Weights of a small transformer language model: width 512, RMSNorm before each block.
Each number is 128 + 32 x the weight over its row's rms, rounded and kept within 0 to 255. Layers, rows and columns count from 0. Numbers have three digits each. The size before them is the row's rms in percent of the matrix's.

# layer 7 attention value, 768x512, rms 0.0301, rows 97-127, columns 384-511
117:104094134125164131120084169091158190106113110124118138122180160114118080139127151124146082074066131150104137131000121141127144097140113127134157114135120129108167161116116151105168155145155112078143127123202170075132109137161113131072113194086086117156074113134118212143187149143091121133173213193177124132182132112093078190133134113107127106112052147168149139054144103161131169096178
093:125111150172165103142095106103095158170117138147108108154116115138148134151122136131153107159172093130114163152125124094162121113129097157142088113124104148095139106129095152124109193137126157087052070170150106161142138149125133149175087092142162106102229142092154185119115119135141126159095097179097113131138148131183028105134135114113114160100156139176117129162072160138168066153155
094:120174112160147121080213135134160184185120133107147148091153122123129131128166122151136128177113152115145139110083161096098134105013099152143151161134104155098125191141110119089111150120121136168245109072120092115100115119097096136150188081136157119152176139153113117086124104126113117199119133147128123075148130140151124117105125142116192181126109161116119209114117133158070144165086
097:172123133159179140113152167135116148125086118141092075084060146099142131146195119120094082192082096171160100161078129094059060130145134166147159127134092108193139149120100121151102138126156113120131063127116098120113142100151135130131118143165156117146110160164113192127175093108156129120102123195108155061168102157188049109107124086141160136110106109122142164193101105124165096096195
100:136185124122133139097111188100142169105114155102126097074115176102119126133151119125125111076116137143134085158059131086121099131129169092132131112150136168138137192172120169063123163138158122108177153118085155079120105111142148111162154084169092142172090080118130093126151117107122099117156149139173114107159112151093140151130116138128171128109132138118118178092155151114111183096105
095:117109130119072143104114125142132162100116081111112121118155130110119092119069145165113106100142111187108098138119121177125100117162156167117108139140082148054105181128111108141140122153125140160172124165209138073141129049133065149112131106115158095183124149118131157102124129107122113100102117118109159092163122132119125083140111113149136099101188132079111129173209117152163160097072
092:119119113108189194128118197111096103089181141167098187155056105137121143122011098168158111145102128119131140134143111087177221126098123143151116169137064099142145120121120155146137144122084127128233041125109126090157149106115106127074109110114092175130175134054188168159100112122104150082123178116163113116127119116126099137137101121044130037072148112115096094109100132176123104077060
092:143116180137082164134120122115133045112156155132143121162140127142160159106074093130155148134071164115125153155179103091119103147136146103091109141090118142093131078058127080182125143104108138159055115137172098075130152164104184146141133122082187122147156185073047106115090111130199152137096177115139147175116128103161057129126147129137070142124109144114132092137107141123067163100123
102:093094126125086124177121060148126161075093123121145151102156124128109120133134129137177154171147108096074099067169114108164149172159120076114122138115168114103086095104177055140123102107146125150079161144130142169118116135131125097125132137145162137145156126142117231161117135127156113066127077079097121178030152088166156115110085143089125132100101113080111131190118106136193164206082
100:134116116125096121099122096105167113155130151154159111129194117132147151145138132154091128173089140123125174154126141144161059147195098131113132169095200183154128160119178041198139097139141148116110118192083119115075099143108135046078106129134112183151125137158063135133149089105094114103123120123151180154130132115172130119100092174154169079128064122125140159160078138189091108181124
092:108170124127194143163175159153119173093157188126208078134110095111092167128062125144185175144145131127141160170183137148116142141065125164154135135120129098140137159158073061124114137162102128076114169139177142059164103129107168164097155132109167137146082147099138114120196115127151123089142171155188152130116125117090065164126157123142130168094139123110124115120140163150110134117079
123:134149120123121100156043113125157109172153107094072107115148151125130144123108128135143116096157126150079170154031135178059151098104153068137116141128117130101142147139124153119129155123137095126145140133134173168103113122150099115117100152115130164108125097142107144144179110145088113150201255143167154160185145110131062165118086112118113151099123114195125095048096093163159084135205
087:117139154132166157108147163116135114136101159128151130156085101108140075121090103147139146135084142144110143174050160188181156163076141155128125130101107151135129107105149181126110130158126125121159092096160163059129080088108152141103145121115152110116062094065147044118121156155121155160110134110191104113147123134093133131109142124105216073084063120127129150081149084143109178076118
096:108131113150155187096142142081152075148146136097128148143180135142104104092092129120122137105148182163104086197096126099151103130078104097148127114109141107120120129154091145176141175123129132138082078133176158177089160104113147111147156075110134147167104148157104119101077129115099189105113129042185124120145137093122162146127123125143173157150088145130135101129130122132114211161153
091:124099084145127149121142177141113139149105067104186079128141187118096108150135094139119152157204123124125126149127149087108109124165158145137116140118111150104121096104129086118100093122168129116115105122149154124138061137125086168121145162128154113124148110101200176141165173121088115166130084117149107129138108127144098179127108142145057130105133109116116155143088084042114132149076
093:122106121149124237057158129103152047117146104131176169158159120129146102096140114093113074176100136166141119133119131133147128142105119161123136075128134121117056142104096166198114141100113129117116060156149124095116138097121156138117170169162153141094160140175124101081022174149063142068123157078155157117141133099151147111176115144110121109160166158098140139146104110112187189077112
102:175147136124113141084175134165137053100122163129106179192127040164147120149147130127118130167123113093134137157137143169139096132096121204112125172163131129111114134144109199216087076125102117138080119154117113094095182097099144151120129107126150111079189117135141062115151105181200134116107187110139119125171122121107146015139171103197103170161139106118143146113154144085152120118136
096:147136151145161127129135138128114152166083113143136143138115109116135086137120133124107131152128156118107145097110129120199109105116115110140112117126076138152188148131148089146138127077145101152198147138138105159094177130109131114133067050089166121172151117122141082164123176116120107118141090107152166165110121145146085090168117123099181141154098131133145194101172140145099166128068
086:163150143111130127173108153052105090162174149120127166081085116146112098150150136161156124138163101101145094095159141134165173129106156103131103186126125169142139151135100129132147139124126104099171128128103131078094133168046117166141110133079113142124111123081163143145163117107174121141132146155160114133146116123142091169138159126213091078065176132146099111125060131102141156115084
094:116146134129133129137139112125108137084107076122157110133124118136147127117099137114119092121143106119128162166137125113149186064092109122157126145142135115122151101115155173140110112132162130127102091033124151225141116151151127089121106129131108155097124119105122186127102114115127139097125041139190134120076116128137190129103106146071172144127099167139130134167153089139140115121169
094:156092130131085119176081166128126150159153126121120189139162129120135124156067137144101108139156119199090129096194122079151088107126099165145125108145133115075145190067088133120106099136143140166143134166147157164101155150102145160149115161175105091086116126134147100138075173127121125170215097116142119123116115142209122110120093141141102097115098151127147126151075118148086125168130
107:129107152122154144128083149085145125156114096100057144109107134118142135154146123130082097143141106136074157157053148154142183130098120180150125139099122149105071082114087172089121095149147142106153052175150120191126129132128153121090114145048149088132089120105167143150106155139144120189087144146162120145182145146115083195086125141122163134118201135155155147135184089126149065105080
093:138127114085181168123111152115102185145094136107117102139158145137123181119059120142062104128094129162124076046084114114099167150198139173130095055100144135105075174092093144078152116142153110153149101152152112144141118105135104096138187155169099119050143095169079089139065126116099142199134112116091110101148164101123123116088156160171148094122142136146122125171111092078068125137143
095:154150092086079123129080094131120151201144139139133186062173131124113152148094141078130112105149086038155111138125102134088190147083124032135117097111136156113127158171058117098162065110140141094114134147141132161146103148144113167100156126093108148158129115111106079140155107128096130179163207155101075079197110147135129202131092139159107160122109139154082135145123125180135194093094
101:141096162165225155208129188146144146203149104120156150184114144107121107156129178113131110165118100085143108129083128132101070161119117125146168146112088146104120147153093121086126139111128164121120175148098153108074106112161112204145155127095104162116078090091185124132120147174118138087170063167140145131189109148141144109117097141004169031077057133167141136089110158175099163125135
096:124082119145032104179120098176090042112150129149135133102150150116112124163148124144099132108108124099099135139133155087183167114130060102104110150134145119103113138136123059090128064137121148103171108168166154167145093124102137146153092133162172102107133094146121123089221104116162108109104142137074126078098125127059151142139130160168033181132178108122126175110098094113126087179076
110:123125127139150089121127093117130152159121146124144135171136105149106160139085135129188134098112138072166184116121155118129148116129128154150160124161108112171170117129180114092134202131127117150126106109154139136146102160165117116124078172133118121124085130135137161132162114099119131107106135143145152117085156154169077114136129084086061168120108134109103086094105142162134097123184
090:164081094127144174140164064104128201168148153149151097159126146139111084102181148105115152151107133097160132086200130149144129127041145097134095134134163124143129160188134113148125145139135119150104130107184144160148164171168128128080114056117094106155133176158047147131020167123149120095138167071160102139088135129140167095156122121201168122116098146118118125096170152118110146138140
097:097142130132120208120184136141106123066152143135165121118124132152126159118099139109121159095231149126136153136182132116099057097126142072107163113127132113196176148083102109125089074110149124139195096175123137120153144126119127079099119073133130127161118149129137112128126140121208136120109128094138136091086109140151093137118159172153137094132132145109139136132114118139134149120123
099:121150095134144170133118117155134086182093103112084206145134175131137141131175125143079099179171131122139103117110120161086110163184104139149078106126105124100095150122170120091144130128141141121152173102117126081126127136121110116127133095201162122169183134214095083113145108139146124058127100133147129141111140132137172100160141148061142199095122106109108179159158128138163191170137
092:135158118157161102115146122140117140140104149175119159132106114157103109129123111110152089212118105070103137104157133103130149186157107118133156118140127162129158116152104121097130126137138135092174179152114126130117113168099107135164120080124193144132201123152153116110104060122187096096144094111049117155129138132119163082129123111141158165084111107076137084135135146139130115108080
# layer 7 attention output (transposed), 768x512, rms 0.0301, rows 97-127, columns 384-511
081:130144085168097090166124106107083084126120122114109136153139107026140133105167172133097154147125098140118150129195064123149114135092141111083094086119173152155084183070161094116125114140139144075130123149114116113083201178101120115148110136142179095116166059130143151107138120107161086136120143129106143117110078122106157124106075150109156100101111087124167149094180186124158080147098
095:132184095098100179134192124087121110111133119141141137181124109112164124017141142150171094096101118156062161107153148142174128130094149078124094201141076073120132128123169114130101114102136168118126113123083199094167156113168140111149109168104098150101102157155101163107084064190183120137097123146080106134066019145118137187167074130090050161182111125062113113158117192135100124120136
092:107145173121138102113122162081084085086184091174077091095199098181117057086132149138095150108189159102135084042166121161185113108176188087107085162145095115157083169136124129143210108122096173131131098155158145125119105085129167162130117064139124108160161153120092147149093108104141102102184167165154085146164135088156146128119122133174114113147125120178098110030192181136136148177132
099:095099082074100124102119116110072113072187174125155100134176096065128130170157147125093071140088169192096105087119146167090086109126068070128070175125141123136114136135146106109176137100095160137099139131161147159164180151105095072165152152114156125100157159147108139103089122154147135134168131113102079127122089132139117120091134181144165158118120081091140165092176180102140116130087
088:167116051150133085098136127087118093136168170209124171104192120206120093154122182157129165118117115135128135059113143122107129057113146067092105101134164163147121161135146068094159123180111147145114183168172091085120117123104161158152104114170212095129205174123119141185119149152180081086176136164238149061104118128109198132109128155149124149127142165120187127068176121163114088182120
091:122083099136165096172133107126120087172059116174113086123158141029100143115158104130117190155210114126128094066127195119098111100177118149017118098173164194179122132083148121152160122108106126130099112152080128118152089152114095086115140131111089172154099099111113127192170184100141148101178123180168127112119163096141128095122139173138122102058155132141156138103116183130110140199139
092:097110198167111147103178127160155099116104129111121100131120090201123114155115166151139182092186117171137106138100147087114107114165157095116043131121159118105081120098115100122139131092139118139167090208134072164112076122107150118094184134080121145176134120083120050148132149084123138116114097220132127142108153094226140096127106154111115128110116106123143132138155144112130168153122
095:114201103085159152144164131105147115089112102115154117162109126203134113146136117123101141166092067114060129138198114148170130164123164137114147155148112115113144112085154119099082099166131102120150173133078126146094182166155112118134077098156115084082113126107114143165181141116157136130110160111116145116092065166110135171159123098114142100189101167121063139177116109102160112188135
083:180132163175146132187174146141093150124106108163140146079073130067142169117078139129150122099185166119209124179116116165162109220135107169153149075175142146100154139112172139155136092096095139111133067129133130109105128089120076135124158133171107188145109122112105112063094132087128187145112140123093067097152160123124137102120142127128131112168098112119081161166150110163103130087113
091:108077129118075162095218152208135117115144150138126127136114093017112143090150161148125152161079140153156115102150096139118161176091116155175171104141118086172152136135156141081129085134159190128084175126157110165159197126050058154141180176163114098120078113138155179103101196135121188138069106122106059089113165109132157077101145109049125139113157133142182122126131148142209148089143
092:137131087164116153122143042101154138112125090131114101194119161228120127181182145154157148149095102191135133114096136057117108125093166050123186133119166157136136126126161112140144145086140177100155171135092171154100136120181100156141152132132151148136143148122112135146145081129160130159191177113164137128086059119146157140175133151111129135112181137139078152120137156145106156111170
066:102148090145117148075073146098115112131103165084113175167137103182181128064152139112107107089135150130138131140114088167176122127114109178149076150136101118156202095149132122177071120146170206091111135121160103106127087122143119107141089102093109112185156163115141096138162077140124063109119139163129115134147084179135161094169121135169145192152078170146108079124121096113158142121133
085:090143126178058100127100122147141107125151120153111133114166146106060130106123160120126162149155098108092087064185103063100142091187159102178138162080171108118097136159130132079149134108092099163149154123131125108074139143113173114129110160133166145214199188107112125174152132101192117063113107159168140070118041148166159165125110101122141079068147121149192149074094145154120152109114
085:101120130145100120158093137170114110173112129149098143127137147025095151136108079105121133165137096097125163156161181100087123166155134097158114131146131158149084117103163133134156146148103171170183152117097030119072097085114113121203130107107182102141185145101147122164101184096155137086173122150138107112135096157117105163131128086158098062102132107153169152122167153092138089121141
093:051098072058176120095101089098178089120147155087128153180132110085151079126118108128158114097114123105142108163108166154105138077120110127152116176140131068105142145111164136098056199162097116182120154125157160175154143145119149122162150138119175151055118160110097096167083138136159137089104168106078162111117130147127138109124127171137142154143119132102096151139113072068107114154196
103:147129129126156084115080148145193127083103112143097113062134167156089145102064102104139107158140117131123098137122154126091097140168121145150109176091150126119116119140113113072112152202146117165098167122098096206127119097147136088125140103113114113168162136117152080101119179133145107132143153151113043121082152115156144129102139113098130079059109078145126159149101077168159157176174
093:054131069097183144181131155189096141136135118173131112101130164172152117136126140153120125129165175148116056125187160127109173134164204122158116124145104096198137109096115170122132177125131110118061124169110056113148144080146064122145148159101060086173094108151093102167112175149090106167151165136122146176153118086241140117136144111122108110111137152155154051122124197195071164140100
095:139126128161088129122160152120104153144158143110130122192122131123087133118087149144182170129109126089127090098137109105127148172112172075105132128176080129155142137131146140121199068166098087128136144194094130165122129124101098181051177168158066131091136128108120086122152136127155117116168171187119113114148048141128108140173058116113147086129169101119088130103131096116143139133076
087:093128078133126180111094164083146131170107171139110124174093104175103182140100136136167114175074183181086129130154099144123148138155143105093103137122152028141144065085113051085078141148164177098130152189095132109129097055077129184114117099084115107115109101150101116150110109128122119130107180150121092092102076100092161135136095110081130147084163129140117159118176159115144105088162
090:147082138171107160127132112144077124126109136123115150130070139043163110118164149089182134121095192154151202165061158109113109175154096115133149099088149174135136161130132121092137125190117178083131095103149157106155170139121121126134154117142149112176121136153133149082154150103158147088114168117112118135127087140147075128185102114104107145126130140070044200146161156076129122084180
082:098102141109116143097114098160140129144113153134113189163182110124121153122101102095184117074095161128132126141100086071138130193099109165101141202133070076133155117092171076107067124109126117180148206159129156141143138073070101092173125098051092102086129150126128126109156102178105158112117150158088124121143076134121116130123098153147107116143175117180123141166113139154166129117074
095:137111135093165128081142123116084170150163138124167133115129154153109121111145180128129149134131131170137138085121115125148108163187134125154089160140151206140101185119128092140193156076150141117133110118114140130176150135132100121111092156122112169131086104149066170124137095112156069142199111180165120137120093093166108133149151100112130137092111110076107176124083191165136166087112
098:142085111173081094114155097116102112109154193181128173112151122108136087143087190100140144045158215122113126110095077137104141149136138133186086213126126114136181136174109125090143097047124126183167145143135159122115110103102135147040125108066072126179128100148135141180118120135220121131159089150128083105144095094111131135162119099193136153084157115121155141088160160121191135144140
101:097109103121121088155081129045146144110092161126146117130127167153103138199109145100118119085135184119135097144095089136147113160136132130163120125133093081117149134114129177131127157128172080109116151130143172130137085105122116162142088120119118132142176184108100132084152065158149054131142109160083115132101163077070100083135112158097100140118117144146098118133143094133130127141157
090:123115122170046138085074136168139104148127146168089143110132090050116113150123127168145139119138173110159091079071125119150152110124125096131118127123139045077099106155166114150118174144057105159143138134153153098149147132154137102163103128112163135137143176147128162112092146134123217134109143106150071149110047130111139110103135161157139163062183124156179104136175104165161102171077
090:136157124125120088064189112097179109161103099058125136100108174168156159149142122152127129137099140097161161128097107107179127089106141101128145120157156117138161160113154176090116144109206147111085144084118134110121114134108100089158138120084125154195124167141132106127154113192119074161152120108132151147117153082147063132098127087073144154178138145114098116141148101123073122138152
091:139150158156093171108133127158156085124112137047108099113123185170153140096169163109140048127118123143088145097108137150148167101134120147167132144079111141122138073133129179202140084109204175121122122050116199083085121111126173090137076157114137167178102156160119140088144088138082104094092086099134094144121060125134063115125109135103167131119146134148063125096104096112161110115098
094:138170091078188090146155102089096132076089113099072139145131092094088140160140170091110156133187117069135166126155169077115132158159079114084148099139122094116071090079177098123119145054100102106183174194086088126097138111148130112154106101089140111055156169159116121122145175112107111103145131108145129118136190146075099100153168106132108151202183131113140196183146166152075125106123
089:087107097081140062059113114158188097160070149123106092059123127244151147180151177163145140115137138160122124167089179075109124177070162088107116128121081123117082123158138195125114125173108168136114158108181090127107112099123135145110198111191188116141135157064128107080127156147177127087129172096180149124138038121077129071133127128092122115172133159149075193120145133047117114145116
097:158098195191087168177148134134096091122119137219120109068147124068123066101137167149086157105160145141125137094122106116145173171105033083176183079182121125148149159078129156161195133110141079148153107128104065142050117131109114143110097104079167145140076140148145125126112127120116166161144100136123085159157121107159128131108107128160083152075147223131157065146158149134072103168160
086:142163080151102180143152133137125077109137131143149138148046121166153075104076144159142169132118117174111068152134119150143151134115127152219151072161091115116180117150132161182124141122148105187122123124119148108166104124161113135118126164100099114102068175107103136139065088141132144181165149144075070131046051116164140129191146150121082171147136175122100099157106077101129131139135
# layer 7 attention query, 768x512, rms 0.0384, rows 128-151, columns 384-511
113:151119172130119176135129156127081090087175128122107120098118080147152125098121111173152135085145130123148097072119129112119154167134146097074117140106118154066185101127168126168096127062113181180160075171101154142167109124112097086096147152122125170167151115144086129152143125110088156138156052107103159171105107157099156124121062161147128105075115113115122189127172135093154125165083
095:115143153131123140149067112156143101119082138171206163117130126150183161111028125078123157156104171113107135141157162179099159144135129133143119121120096086214147121128109109147096152136131105128156159122124121091130098167153144172058155077121090181117095174175162150108080084164067098161086153140134154138126114165153161119129185132177144131173146141107065182109084120054068158099112
110:149183100130136149138173134167118092115121138127098106133110148128119144131210169153134148086112129172090117111101098088132118108106145123158179104134166115152137162153175150069153153138109106107136068131142138191105103121125168083140098062167180080105052128165109146087099112100139202121101169174126109081149129142103174139152119083154135121177065166162155072169158089155181133142134
108:136171128133106143138148140178143101128152132108106109144108175116127109135171186170119101062124091131096114129068074120181113144125116119126140071159164115168089158195090206084171088171132066159137128111135148202091184094137163108135064129174138107134130124134132131101076125102177217140072140125144122068136132129139126130146092068108127091175046112160196054154132115167178142094145
108:126129109110116114072132185098172107136117146137077143135129170132070174199198136127148091123105129163176174158105142107119149136106118027134122122140105139128104119121111101113163129142160099145117142180169136137108156083109052112117060157155172113138111136108103150114154065120109132162145107143135082084125161096145093149142103106153107147201136130111118124075133162173164121081153
118:134188132115127214147159182103120085116117140072059196178090117091093111195133152119131073169083105131148113110070101135158125071146114098110110117111115151110126105176108149111194086212154094137130108164164156114079123103082087120056103146125151098118124078178133166047144070101141205105078096121130128082150172112159117135173080076112172090146145111141130107138165133152176114119092
101:128181163142175140161096095128110100076058162096111138149139163112129148153099114093172120071110183133123063130132127106109139124120095156113111141139115141118146085065175122103142071154127141093140160158126146065205130114143081108091182142081156107128096137104141134103144078162120154162146110145183153143135095144106167084164104129137135151104144158115107140168111120129129106163092
098:117072073109118153137145132122145146123172080184156133092143090176168137081104098175107175161155123113167196175132181175179105174146139122156163096064157132149136103141148122179097187020093149122139072108141137175109142149138195189210108127138130138123152161092107112180149166109115068101100131076131145140090100122146148119092180109141090135142093169122136106097192126140106169110172
156:141132138143128073152162055142067175136106124138150152083107154138162093086191096183099178133104216115107136166142137127097185147115140148169124118099105123145106081090120142098106152138057166151202058103121168081134163149102135131093154119135171111123109098121177137199165156181096144094126135146119159118132038135090090119075147137151165180085148175097117154114110087078122140110068
087:155115051130118086162172078180177162147152112148133130117143157160161145080100069168080176127133183096134130163147164167135140099143155133140124138134184114149127195078083135150078137095080182115091078118116096157137159126133167056148123054190160123108198118113138167152128132092123127078171155171105143132157118147148166103078126089151112118076084140122099160118170132129170124156118
099:126078075122157167126112134176087137161130107155131114137150125165140162101102106117173108130119108116145115125130163152151092173125128096147192081121163090195127100086132099154131081059115162094094163126103080173113078166139148136159127129112137163087117166075094118096069091125113123133167075096151131165162140174175158107134116174057107154150116155176108120132135181153113101155142
106:169132138179153134155145188184060113152122052140160110145113142159113155106020044165251105124107144134071082138145173091144146130123141087149096156161167110143160070136173158133154105119104135094112173140095063104184122185166134151132167091103120153087106140108143109194111100157128101208106114119176165162102066146157135143171118122121152135139101111141114119145082114141076126124115
091:104109161133157106065121140124100132080140153068100107181123098120088134157124143111185100146127068138129176091175104086181107156126101093082088169144053138119135081160121107163185101154135120154092196117122113096198093116114131106057143198100204122119147133146153161138121078143140152117152094143144181156119175134120123158190114164050171116116169054107127164168114162096137107110093
089:179128120184126121179173126185101108145147076159147140088158103163149200125128064175112102090105150089107138160140191120116137168176135145194153102115079123101131134097141096115054182078145161094148094109127070143122139135137109160174128099148155156118119144119156130181166143097144166127135137073114152098184035161120146116140127070158179150133137128124094122108132105126148147119134
107:157112033105161157154175150158121102120145055179100102106175102162162117065086150175135168069112129148094113160128081099144119179149157135100138162147146104116171148100164128086101085083076186134203074110156130112151142152150122126076174130096103122106093153099139114114109081165119116138142132107136169164148093157127160084153183138124128109091161149096122176151179156136116136184082
100:094200132113099102109125113124149134109130160114097153138144097061106014147167152101124145165117110091153145112122095173094114119082105134107058154170139159109167159159066172141154113172158076167121147147149176142068122110082110111134150133124137107118152099111131115128149161134168181096131145176123093107144200083129150121094120139132123127097164104135176133149154212056122120116144
093:119125165161163089104127063159129122139102139120058128107165150182193174100154118147171163115109103141127117144131140118091138208080142151136172119141142089204122148061106117093091096110107132115218107116099181126134158152175138088148153141117216133105109162119121084144121078165069102070105069126098129177129084136119162082055139185111128114135179092146104137161114106160137192129069
086:079123081083117166138152125139154136112166098135106128175117164071133092110196122104107180124139152116118123115123126138148138130066191141114067140126144154092162163154118135147121194133141194132113074190144134151126125155067150123165111114142057112120179119113131129111185155096136097082113181106075146068147158151061138165116147119116101090098132158126135163067161142106156136123104
092:112085105130155103122148118096124097120138077122075145134144116181173086125114094133122140103106120176140122093140124128158146113079153145076113150088146113147131105077145102084114100096031184118179168151112151172124176074134126072118170158059199103087134100102154136100097175154099095082162108167092107162138064125152138103093126166116153141102171175156118130196173138086121073142064
088:111096159139132176176115159116091164154105139143119131095131215144101173134128162136182081188126175166102123126158132108062118114132090115148149056146119099130101116082089113105112116163111132133145198081049126046187141156164154138099096135159141112073115089166146149138106083145119101115145075142116125065114114134158136140140096149094166154159135116102133087119119113145110186143070
098:152162125159194118135111199095117098160100129108093150102123162125098136130089114148164097183155069165115099141100141131146108156141124178144168081116093128175096151147128188153116071136057127110145189142165152117169148126150124161118137164145145135101093113177155107141171089200125115145098116167140087123072070098125118124149121093136162153218078121157095133128139070091141173119103
092:105146142160177188103144106073061076149144099184128084111050132103118111092150128108102139156153115147100159126152153148157101122143082122111111049051166129138143143171140141205110137139152155127100137152104136063134113139092153153105120173145109101134124055139159128088162161113108097159123119123113095099139144120151076174159132161090073086168138150090130114076143144147072069140116
110:121188100150119199159193136112110122143097100144121140125093121143128116081130114111120182140119142128091109208094147144118170121151115111137123121124148126173110087115141147113140113113107135158103137124086157108091114061125055118090068115153102121078108116111113080148072141076127168168034131189120123080156150080169104064132160121116116091158120126119202083087126135144156110112113
104:132090101099115140069165099130194093136186147166142156120121070127082100146077164130097150090130130132178189138116120129122071131175112087124127112111106127110135171161141112195170092078148081163037151073174140164112130093049174140145138100148127144148158177056124110101132107073179122155107151097165121105120204099130161134100133103119053089109096101117110123071162160176157139112202
# layer 7 attention key, 768x512, rms 0.0373, rows 128-150, columns 384-511
095:127125182150114092132166109141135147124125145056141111035107133152131137081173168133152072092130152151124218134154128110205136105110117139098157118148152064195107133088146105122169077168141156062069174073174090092153124137130162058100124147073141149144117178128148162161154181111083108141129126089139104099080128135181093150142142179094093184173061161103150088092152059110105127085148
108:098144138111159125119137176000181203087064105139149123137144100103144130158156137076083091110092101172143132134122124202068141066128134158107146109114135144062043158132081092107143193161143119102175170107126088174083112128128147049096130142159122175080123121128129174122154209137167075113143146113148147138149186108140128146103120151111117168110155147166152077133087066107079117137112
094:117133108120126117181141157057185140119148108177071148125111135118090104157160131087131088111171133171181096102105105062066137085198175094102141184150109195122119123132119140113133146145143099225112116164142077108132094103116063116095083086134106122089131143090157083102096134155141120151195166142116129141136154114102068188118121102174092066134097110149154204119138135113152101119146
098:111126121048083103082108115041132186134119112147140176162151104091075136197167131133104023145059186107176114102144099118072184095121132098122111156132091167114138089126082106122146125133111144160168101119162082127130090156108138137163092126160214167087157120103162087126129114147113073150123113133130116118138146121058076186143058123092120108122231143160160148124152203088215119147141
083:145124099088079175126142174096156207135103167152116139140130164120083159183134130110139054145070179143170111085116158122074169091102071101108122120146113159184153149155115072062105135125156129143111134133121101103146135155155098129185135101165124168108144150135106100167118135147136071145187128121097115167196189100095087157112069085116098120141135140109136186085156185123156106179147
081:137135102136091149125099161113188149139122177110116140131156153125090196222094077136139062149089135112170140076117183093115157152099124110141089183130090171134122120178119069094112075171166139111138155161148119139118062143089116129185144144191110100125175141138161108153122115180144080179177084158099097110112138093101099167164084106101071106177105128111072133132148177158169132125161
114:082161115094144150095129144130153137102103149089113185179103123052062062159090155097152060178135106079140183121124122084060146084109198167096071162155082152073179101152092144152192159201190059166152153127137112063107067076107084148097133107138116113119142082084170107118114145128125187134131101140148111096137181123156082130208082135111124114064126085101187145136192204120133119108132
092:191117110169161111155138083166045119127116103173167065102099096181165122051137142187101208108144144164077113191097151162143119133140145149143193087103162086131118148116143130155108170110055158088114082139088133141136152163169180129110116109101143122149100174131112146132129155093140138077113195128155147155137088163154121129071180109164162129106142144160100143122077079106098147136106
085:127210129085095151153133130100184129075099119146112171099117139103175022097135158115134108095136185130132098181153119172081097143116147130095108111114065085070168191115096148157116150094143093157145113111121092099113169085134204127068153119197132172060043133124129098110110119152141162152117163121128138117147118176146119105125165143184114099086121161108161108171147136106117090182082
126:163160147144150130155142128161127128109127112152115110134123120199240140064106102192136186072137193148103143159145163153164104184159158164148150102144125054088135105139178135105104164057056168137136117117087139163112121151158168157087109127101123122127051129115141131101168137133103144137129137099138164166122080167123135099049174113123164166140135223100124083172127073130076143158116
102:143099108168149091134149092191080153148114064152160120128112121170215133091109108171145178142176101136043132143142176135138150158171139162155190071082163106144108129132132136108080128139080163087092090144100110107129148182193110084112141146105131121158063117128087165181106151085100134144130175133132117147131085137115144143071151151165106135169111152150101096135089112153113183087121
088:094146180151128099154122093190156112091168088195164127119107100160229096069142161205119164056121150091092085183131131093146126138145184109197155098069153082108144199128149095154085135114080146139182121201077143126130171119168154106072121113187101165116065142104140129116119139144126128120105172145138147154128040192112160105087145124154141191118138186139135108134122112142132135110096
083:178108095128149147064121136105116153119152170105161110166130138094080142111107152141111119140147077142150134134151118146125083089118114176163084167092168137163058163108136093154139117208137097101104110106129160139040160121094163115176143134188115169108139122115096138180182097119177115122129097138107149133120191093152151122156073128109148149145120091127132163157156178127137157131138
082:080140125081086101205120108175168151121121109155110182105125183134220041043144112136127125071115217113118093158105108147124116135095157130153133039139141083088141106090126122095148171034111179117133116160097136118113154132116134149099104098168145132133124127100125134105067164196077116127128167111139116159138093171132135119095139096150083131086145219108175100088138159125148115178119
128:188135124178104099115155115210087111116140105086088132073113105206125222056110059171113147080097124180144094140154145125168142202098141116173126106090114089117101108122143080192104088100076153137123094160094127176181147123141138090086082103139126156167095199139117124098045146085091125112127123103109087136122119123127142115096166101121118120155117204098106089149073140135106178110152
076:131117153127164163038114164062151154177140159092143145158155105114046141138115164103119127157123116096170157084142144129140102128089111074096130151133102134175132055134113137130140088112122093129145121102152153136100064121077105102160126126127153093130164094146122125142124063086140090163093092124095116094087172075096149100201112146114134153139099121093083145139124158169100132114174
135:187140087184152101181137133204136164151142108128071096094120188193123125075122087172146160121121120155093120148167195097110142171101131145195149111121118092126106112103143156152107080088058211100104176157132097161172117139146128163120132106078139136078108152136163100224120124135097123148137117151103131182142074190101136132118152054132154141097127176111102162135109108106106114117108
087:106117182133136105135184180155113081180134169151143147106140031129061201129109148115117147106156111162125132136120078150115143187129087177106165089170080138094153147127175115117113075139215093164172126143142090146148084150133144069136158135114058103108110116118118147085109112110129106149134106147083132065088133167166127090171106118157131144107121127099072121099104102086097183122172
114:170171085154152101124145117163109121068135097129117174118185205203158147129128101180118173147129162104120119126142182138146146129114132152192121119169062116102148134104154116117049113092075151146139138091125070136177137083135139133082121104138104128137123151160162129145088129113124118162168131094123163130138124166053176145068192115162151127110148191156139141097097072116114153156134
108:154187140138133121122147096134142078114101081161122141154107183090092109187165099136135118164168067145124107180093125149118101155234108149127124165151105164117112119172155086134161156159073099141154082156117097117094182081111096171135139104091154114123127089110147069083097183165187180103145130153127113176177101118114166132086125079182140116163153135112158170140155135098144102147111
102:117169136128073111172084113166158080141139094158106105130130100093069126159100125148104123173157124143090155099140149062179111104163114146152127162043042093079114127134126125147135118173160120130153123124108085120110110130128111155095134078107138123103104110155123093120156174118119180104133163082143152083128150138078191124135133124166119172149171101135126119177132121111145098133116
099:141092149126148089142121147179161120155081115060129138132181130120063135130085129115082070168111158154031106165137117126104118123153153151152159077124074143095126122160108144080113103154138085155167123119108079151121143138153171102148130133133149113133171123135132154051109127164093132116151130146113077148146114130172145105094127121125147131157098104113132144132073093128106075134091
089:194168209117098104070139150090089155142141145132121124110156194208084164142048133126115101149087123138137127106138157136114099106102137068085126102195127104124157150106148098151087167110023076109102109140123055124107131149126150117197163127169130082130139162173119097123173088171137083126144169132109164198116116161139154113182083152109114096201122124149051117107138108182119123156159